{"num_hidden_layers": 12, "hidden_size": 192, "num_attention_heads": 6, "num_key_value_heads": 6, "head_dim": 32, "intermediate_size": 960, "vocab_size": 2048, "hidden_act": "tanh_gelu", "norm": "layernorm", "norm_place": "pre", "norm_eps": 1e-06, "positions": "learned", "qk_norm": true, "attn_scale": 0.177, "bias": "all", "tie_word_embeddings": true, "parallel_block": false, "init": "normal", "init_std_qkv": 0.0403, "init_std_o": 0.00823, "init_std_up": 0.0403, "init_std_down": 0.00368, "init_out_by_depth": true, "optimizer": "adamw", "learning_rate": 0.00351, "lr_mult_up": 1.38, "beta1": 0.95, "beta2": 0.95, "lr_head": 0.00552, "max_grad_norm": 1.0, "warmup_steps": 406, "schedule": "wsd", "decay_fraction": 0.298, "decay_shape": "exp", "final_lr_fraction": 0.0, "batch_tokens": [32768, 65536, 131072, 262144], "max_seq_len": 512, "doc_mask": true, "train_tokens": 248400000, "max_steps": 2713, "dataset": "wikipedia_en"}
Each number is 500 + 40 x the weight over its row's rms, rounded and kept within 0 to 999. Layers, rows and columns count from 0. Numbers have three digits each. The size before them is the row's rms in percent of the matrix's.

# down: layer 3 MLP down (transposed), 960x192, rms 0.0865, rows 242-273, columns 0-95
# up: layer 3 MLP up, 960x192, rms 0.141, rows 243-274, columns 0-95
down242 069:516462418522481469469478475526388469572484473525579545498528450517513522503527571464500495522542518496469509490457464494536437601518518536487515488573492458591474484469498514544571448517589422515492519515502441493447555519474476479479491546507468456501498478455529509473517513574421536452
up243 090:461464468453550443517526547470483496480413485533546499433498494511476497480526547546466526505499497504463551541442559546529470534515578480559452511495518443547463529461478540448539517470488516520488461473544505472479527498539442463414519567581539520519466505471427607397446571458431478546
down243 104:516551509461513525572459478570518514486462562466528507486486513437558487445525424488498493449515477432547551542478470567518447528511523523521427439463461492544426515444485436523548455477518507483408529540538591497453579572494474513493533489465594481577496572542518527538501557525440480531
up244 088:494494421466536429514479544499473477481454477538544485452506486488473512443611513513478554493522492471470520570508544552581481584538574515528459478519484476502503530489517550478502515492568539532510469484524479492451557507553447493428511564557525517530435481528473577409446551474468459490
down244 067:448490552471582442473518506479542414527560475545493456567492543434471536498450451460473456509515519454537510476534597490553459378519496501515402452523461450449481521519453508536555487505516525427435442566476435561447444498418504454536501526480525481545587541530560477508506489505530489531
up245 092:513451483462484466545480542451581551499496523549497464469477478548432446469474550561434532567508492495498508505499533549531499496481529428511484456491494473513431486476469469414509531490468471500487496529550520497494542501600498441498547508528470562501457537456515576440506495455408492501
down245 118:491478473516494467511434530495529530556481467527516486490488464516507502485495484513506466551470525456483556421490474502487487506486515515555491533536485478464474455536547422484442507518508473444620491507506500488488488488489477483551526505494508474497492524500478540476532435527496508448
up246 140:527420449490557498530517536517508447444480464547483535488489495513432552448478467521499562563524412492417487549415520493488500540463547428521487443504533439550517517535519518493483509423541574523526492438549516479502520481488460511462529545497474463573425481551464592386524548511470481476
down246 167:532478506489492406480499569461463471436519552495487550445468532517400494516567471487502565529516451522477506460527569546450498496494505530483466539564531552561508559483472555553531503489548579536536481494493556482516541481478519480529499539486487455465502488530488549483573534465456493508
up247 096:438479427449530433510495532457477488465425447551556447433530495468440485463569546574470537535498466443446533536483566522529517525530574523514481480539492465541436553495546522497503522487519528513485454466519492510457515492576460485436474556519553537515463491464474558462451536455420503529
down247 066:500465530447509515480554546465495498505480474528526478450511577493513467524547571521505466529547520485460547546463522531455471486537471494458475526472501493520468486472428486477528522552576505533516493492432463508521537469473415520497471517520546440492518525496528469489470515450440470543
up248 097:540467469461481431482452518447526409477511478513530478476435549443455453514565519497502549599474571402450526516515495505485521525476560437576452498570506448541456528412552549474569536483491598513506446519478498536481540464484465468502450605547469521531442504546517484504510523448510508519
down248 093:456494433507465469548521566497528532514432599533487532598512499480506495555484468461438528475483478584472552531442446521450536445524426468493503494481502484451499453535526513474499483460502476546495471479525504513539498519525487504536556503475535493465474474504523520474464511570457445467
up249 086:485471410440495477516479529447500487488441519559586517404497494493482555478552522538485562556561504441448491547483565552548472571495552488553485479522517475520471559516530517459510463486527529482467458465551521538468500486549470489451508561581558541521462489481485557457475567485459477526
down249 075:516509499512513519495530512468518490461484569502523624484514488384433548511520494569500491527442453449535491438466538480530460501472512424499504469497510537524501430485529501458533498503494463538430497499535549527547489512524429554541535495495508506529516510513507501563501485510511529553
up250 094:450485427461546445503494529431484480496433448562540480454497472490467483462561558538442525562493499439429510579481563551563496560498559477544443485489525474523481575509554507472525471477546510535481489458546470545463529472579480487420465520561533511511434470484473559467438546472442484491
down250 068:550460518518535486483465524439499467483531428544454501501441520444485542445452509528437452434488528420482501495426467518520534457490445479468487552451529513502475481474482530519523464503522448507495442499551473424517464481451539470514520486524552439414481482560495461482476463513488463542
up251 087:481514470479520417527486488491494440444476501534560476461425504497477518472539546539493554457453488494496435484440492505558486534506516481510461504530522471564486509487452529530512472459505588494506521414557535504463537535576519477447545543546525438500540467498519552486461582474462502499
down251 111:488471508464521493505477474566463478490497418520514517498551477562475497484543438437479475610509501449424488486537531582568468452598500398539479542500482455459542504460431527497510503480477509515519568497534419507468541535512472514519487471485518582508510471531589515451516547534515515482
up252 088:459477417452539455525497555451493513488427490554568518438494492454479494458551534470445550555541511449421503532481544495553495569511612480537463469491539469527494562501527550478518488485496508475508481490518474529480528496580450454443482555594522500516453468481457555415474569520453456519
down252 071:453502432505430470412508498503491495532494478533484508493502536418533490462549551433574479561498523504520485521479472539443482449464496493492468523405449524470423473503476510456499452509562442491493483498497564552529517508470408520502534481482482445474521516499535530488475443491510525533
up253 104:478521469430490376466436506504536475514500489590549513461471487492514492522552469505446542523486491394449560515523531503469501503525522532581457459561441469495465580503485557465491493495455551518524451527498488549497599470493492461524475548531580473507406539528485506531519536441469474440
down253 121:541532494495438441520524575519491512547466555525525592524491448468491505501489452535425504504475499535543537519488428507425483431478502513485536505508464504389467521455569496426490518492439448524522493550564546554500514489523489525561554502534514488524449511524522502500487493543478433485
up254 092:463469392442532446532482531460506529491424455528575504431481505450498478494562501529459549501536434470414490540477565520545481535519593483537465460543484471522471555480495542453550504480537504494443481509544459510476574496610460506456479560553462523483428484506417583497455541465434472509
down254 079:507523532421480524437483479440502582529567461445579510490461544454538541549552525463478474489496508498496545535468521426509540434531556517480509502551512546529486478493516560500521487490450521434488443533470490532502514410501491483509521544561558495493490486446456487488501502473544493506
up255 090:518413461505519454483447456488499563481442489578512522498509479559467565543494542495478541552427489457446514492532538508579481486464516483557481474453470463480406507565510593516463516469473520531565495515482576545485498483513470484504422571553548561454515471508521599464488481514453491440
down255 136:439571588487468537491511540527496466551525521471511510461487509439538395491490505530499484500530504530533504522410441471402509533521473496439520494550564540516529521428489449418506490516493537468440487483456456468507531508498521509545590463475549478556479492520479414523498531509548513537
up256 098:466497438419540434511511539439495536491421485545586451442466487493484486500577491486446529506515515445449490548445565540514487550491550476545436513541465472529455574464500539466525495500509521502475479478500481519430561497568456488450477561538519521524472460532431541460445561454453509474
down256 094:480523461493522475507530439472475511491528397529583513457473570495444535495486512519527440472499514481486554550535580513494462451490466525488525444530497559440451416488512536494487450495527514492469548425520523526478467510515497482468482528541529512482566471447504485460503523487500522475
up257 088:462460445448525458514505527476492489474424493565569456421489482458477477440532515529484539515546473483471531520428573547559489551498576465572461502509556453505511547463503569454545495477511546512449459466533498531461546480530435489413483558557526525528463491481469565474463533469444437513
down257 065:514522474458508499519535461433451501435464520554518516445467442495510482524470495436481497555521454492467521503379544465531519470470487487560449456578486483554439464467526530448512497485552492508533471480497515514488551526482515459458488521472463496581481435469521479496518533471489513511
up258 096:463472435455519482523496543448513517451442498565552506434499495487490524465541481503485577532518498452452519510471549538563493555529596498598471495474501449488477547509522560438516471479514509512500483487537497521461534503581432494464487562585510543513428468538466565448457561478447431516
down258 070:519489449602552484508441549476469414487501501524517514492504529467462500464528572522431479512557455542562509491492530497491510487512512470523414520470438462522461464486508485513527504534526430452453539474496551556549487481456463545475560473512582532518425532520484478527494465501540442464
up259 096:447482449451516460531502536426436493500458437528572472450460512519438492445553533495486534533554486463483502518434545491539471537447545481534431450538593494554508591486481527493520516453543511518512501461512436477443494504568481483435468563581516499499506465476495591480499593518462502525
down259 089:500491521531521545564540494490468530468484550430461541489522496498433510515476536488456452491525554502422466467503541530539443549531488510506531542434459561476457468521542470393498469531478459517530527528505556448519558518483464531537533453497491495589558512463586552476465468473523506477
up260 106:511479458539514447519480519469594497559492567503495498510515455438459464509460505475493533654412493501448460593510478569486492594488501473546505563477456411521478464502520483432471491484503527531426512499447471485484547490534529503511496527506451487536438497534458515519457472465481470521
down260 125:544359482551537531414441527497530502541488498516474569520463480570507527458479465466470515483523416562485452458499436574565485552468537501495475500509510532401540535578482423477505519527444448447536508436535514479470459494541449514407517552527493482548490480418490469498514509529489437496
up261 140:420552519472544515535505439473538578490483483492558473430517449555466526490504472535464524586508472490520568532454577549500502577558525510543515401525462427458465545463515565425507499464550490541546472495525503485497532481619518508499498495514494537507504481547499494473457511467500542477
down261 178:481482467441482462500536596586499526424501533525461521495494507491539441501490474472545487544406534488517530528551528521513491522484528474536486473489535457492473462536545496517504524525502544524492519579514518531502533512496491483515555514467463537483494397483519478476434506536425484495
up262 093:472480452436516450557508516475488508520474468575640499426487474454477503500542499507474588519524481486440562523453519504522514572498594491523470444505487473471476525459534574483568478475543565506527458489539508514471552453563483508387455534552493528496449453499465539459465576477463468524
down262 098:487408477476540504468479474454521529501472536541522515485523513433506585545513476506422509463512502448458512566510570462603428524482458491508407546498451439540493499461512453528502427481503522448403532475549452550444523489546428477493520518470547509496474630434533506504457525470576534562
up263 107:446503449457541517518507505521548431493514379538510469477473480466495495504535563554549602499466476476480501532494480490525519517530527481524425493576513437549459517472521528466538491433522503546533498568496510540478515487535493456439490549536498435509509476495525519455439506419438500526
down263 100:582466503526459549510502496514517477511533490491477586496568489493479489477554553470488416509478507472515466509513491441443518441469529469419442488462537558490504461513561429523498538538486545490523499535456493564503491481545506551533460472571414388525516571524546507500496545493510527520
up264 082:456471451500542458557459536451480483463452456525568527432509487493471547465544521548480537531538499447464510540506575536532472565544573485597464495488512467516498555509497559486519479483533535491474474457567454537466553504543466493446439602557517522503442471440443557449476549465448473539
down264 067:530531454514480558516482473470511495446521463490513538467511498484447491448481543480528516494459506566584472499555512465477522538569478550535505511573459546475487519519442496524497531506494498507581439495541498484500479417490453492506575479496502459472514542488520502558509517532513467493
up265 089:454462431445522427493488535495507496472413487541585496424485472486478540487572523525465524526493470437467512530454579524547481566554590494524470463508482472463469566493488549449521491478542522526472486473532441517445521482595462494435498536531506534489473489508450575442438539488433463524
down265 065:437536520474533483550486481459489512422497524501433442543510501537460492442479509561483499488526507526471521535515469530493450523493510490521498541502430555548448489460503501524549534478521453485478459482446544528523495520560457537453455518507527518535462509501507519510540520474453460546
up266 096:445441435426521417510492517476450540467435480573572461424489518480484511497575485498465516501540464471472517560487554542528491540512571466523486464485477475481513562481482528453518477464519544518510495517510440504448545473544441479441503595556545506503458462478445597441475548468422461515
down266 085:483571452422463573577441464526540448517439467546532496533456450523574529586511571463514522559507478433514486506507504442534478465530517470474498536508517515575478496492560549545527535469512508432519521506555477483461511497477514473461491536504465476461466512509495422438526535488451511475
up267 106:516462458451551471551486558457505547507476508549512504463474486515489421441525507531481512537465434491497508554484471488517468645456532570552494490472481502550450540482459529475488491486537590531522509480482459480486508494512487509477515523525531518503464492504497543451505545475469436526
down267 165:543465471481510536517521532465481442427553451480545514514443476451444444552524555523527484532559564483463500425515562515506476543531472564552472408459515479531519515477516551531595477485512493509514520494554454564461475495459475487467438523522592501518478483429422546497473531527482571526
up268 090:495449433471552441502493526468511500479423522541559493416467474476470518469565509504452542511498477478478503577508556539554489506506569499540490475498529448496455560509505527441497485454528536534511465468515466503454525489575440503437467536563543524509487457500498575487457548467428457519
down268 063:492546507546578538488471526566584460510560511427491510502488517441510542541523503492539530462487484478482513517545616500511473483494476484471533547562547422478496483518475511466524482451479537480510488453501517494457478509490504489462534499480453474537494531453471508496571491464458512536
up269 110:543412479462540535546498553482590424526478486530516561520499418394449505574470464574444494547548491476434557566462533501481481552522515461543516544571408438473544530532456491491460556470498508441473460496474513518460539499500528508492508494512461577535478544490439480440519485508525483468
down269 139:585538528494487517512449493454542466487451498471502447529508475430507419492526424597529526517522507476466486547466500482517486509519483519494481505492389484501515514507496420559510532497502496476559485510486496498508529480524578511514527480509486556527506475514442483522569511519527521432
up270 083:411492478450534459557503536542495566543502518513545415425461539481540538550581550526442512548499513487469529527473519506471505515568534518532485460548557455520421569407477557489543501469489584546530473443516473544480538462547477463446532520561498485466493460490471556479469544443424549486
down270 130:431463503460504426497433503462523508497432528537538495458483456479455527461516567485471559556534481464407511567478512525515554534489562466580489425505461440459462521474538536488528517484526492508434433443530471551532551438548513467435493537526536542509495537489471545504494565493502551561
up271 088:469471413451541435492509550454477463468443467560564509424488460494447485457582527512483567498518517446429517544476522514540500541514568475549446475499489479514484553466511530448514476479519527510487469488494507555469550503565413494454471581600500555486462498511464568425445559510449450510
down271 063:508600493521493549464509489433536481585548465456560489501499509540432490526474519481582506558530521448565537499466543474442505529564566431499508529491465504461480488509473515431546489471579480488561501507440423509450520491547441483399423473530540466538483553546508520541516512524467476508
up272 088:441487437453503483495460546444443508463422496547595487411503474477462503468558518541442528473519490458466469522479537533516459567499595520540464508473425438476510555520507580461512516509508536503508461506522478522468572471556451512465473580570539504502473492500444556465434585451420456522
down272 075:477574583504497567449495508530494539442489486525523545494537490524500534486487493405497473569465531520553396607491555508520501435507537495520442551496564562416478467479463527477450481449505444442480495565504493515467495537477458520485488527563509514530424497569515538528513524570478450445
up273 087:429448468436527459511481538470503476503452474546555474456494494464481509482567534545482535527534490434458551530468517540566489542518569505538482479483481441501470554525535539503522521471527532512517461455567447520448556484556435487452476563556548540504454451473457537441436549467468479505
down273 066:523442502443486511451533539508534423472497515520516552512480552453568507505575476529448443509487463525491513494520449460578513495604474501536509561565489488520514514585479528533542524533553530521450478466562432472500534455532441482522510476431549506515464455504447540491503484415444505504
up274 097:469478431441531438535461591466448469480436471569542510423535472499493525472596528510426533521524465442430532598499556532555479558489556484541437499512492467501500553502508541466519496475472515503480494469502503487476530517547428513446443580558542550518475526470465562459490526487433462515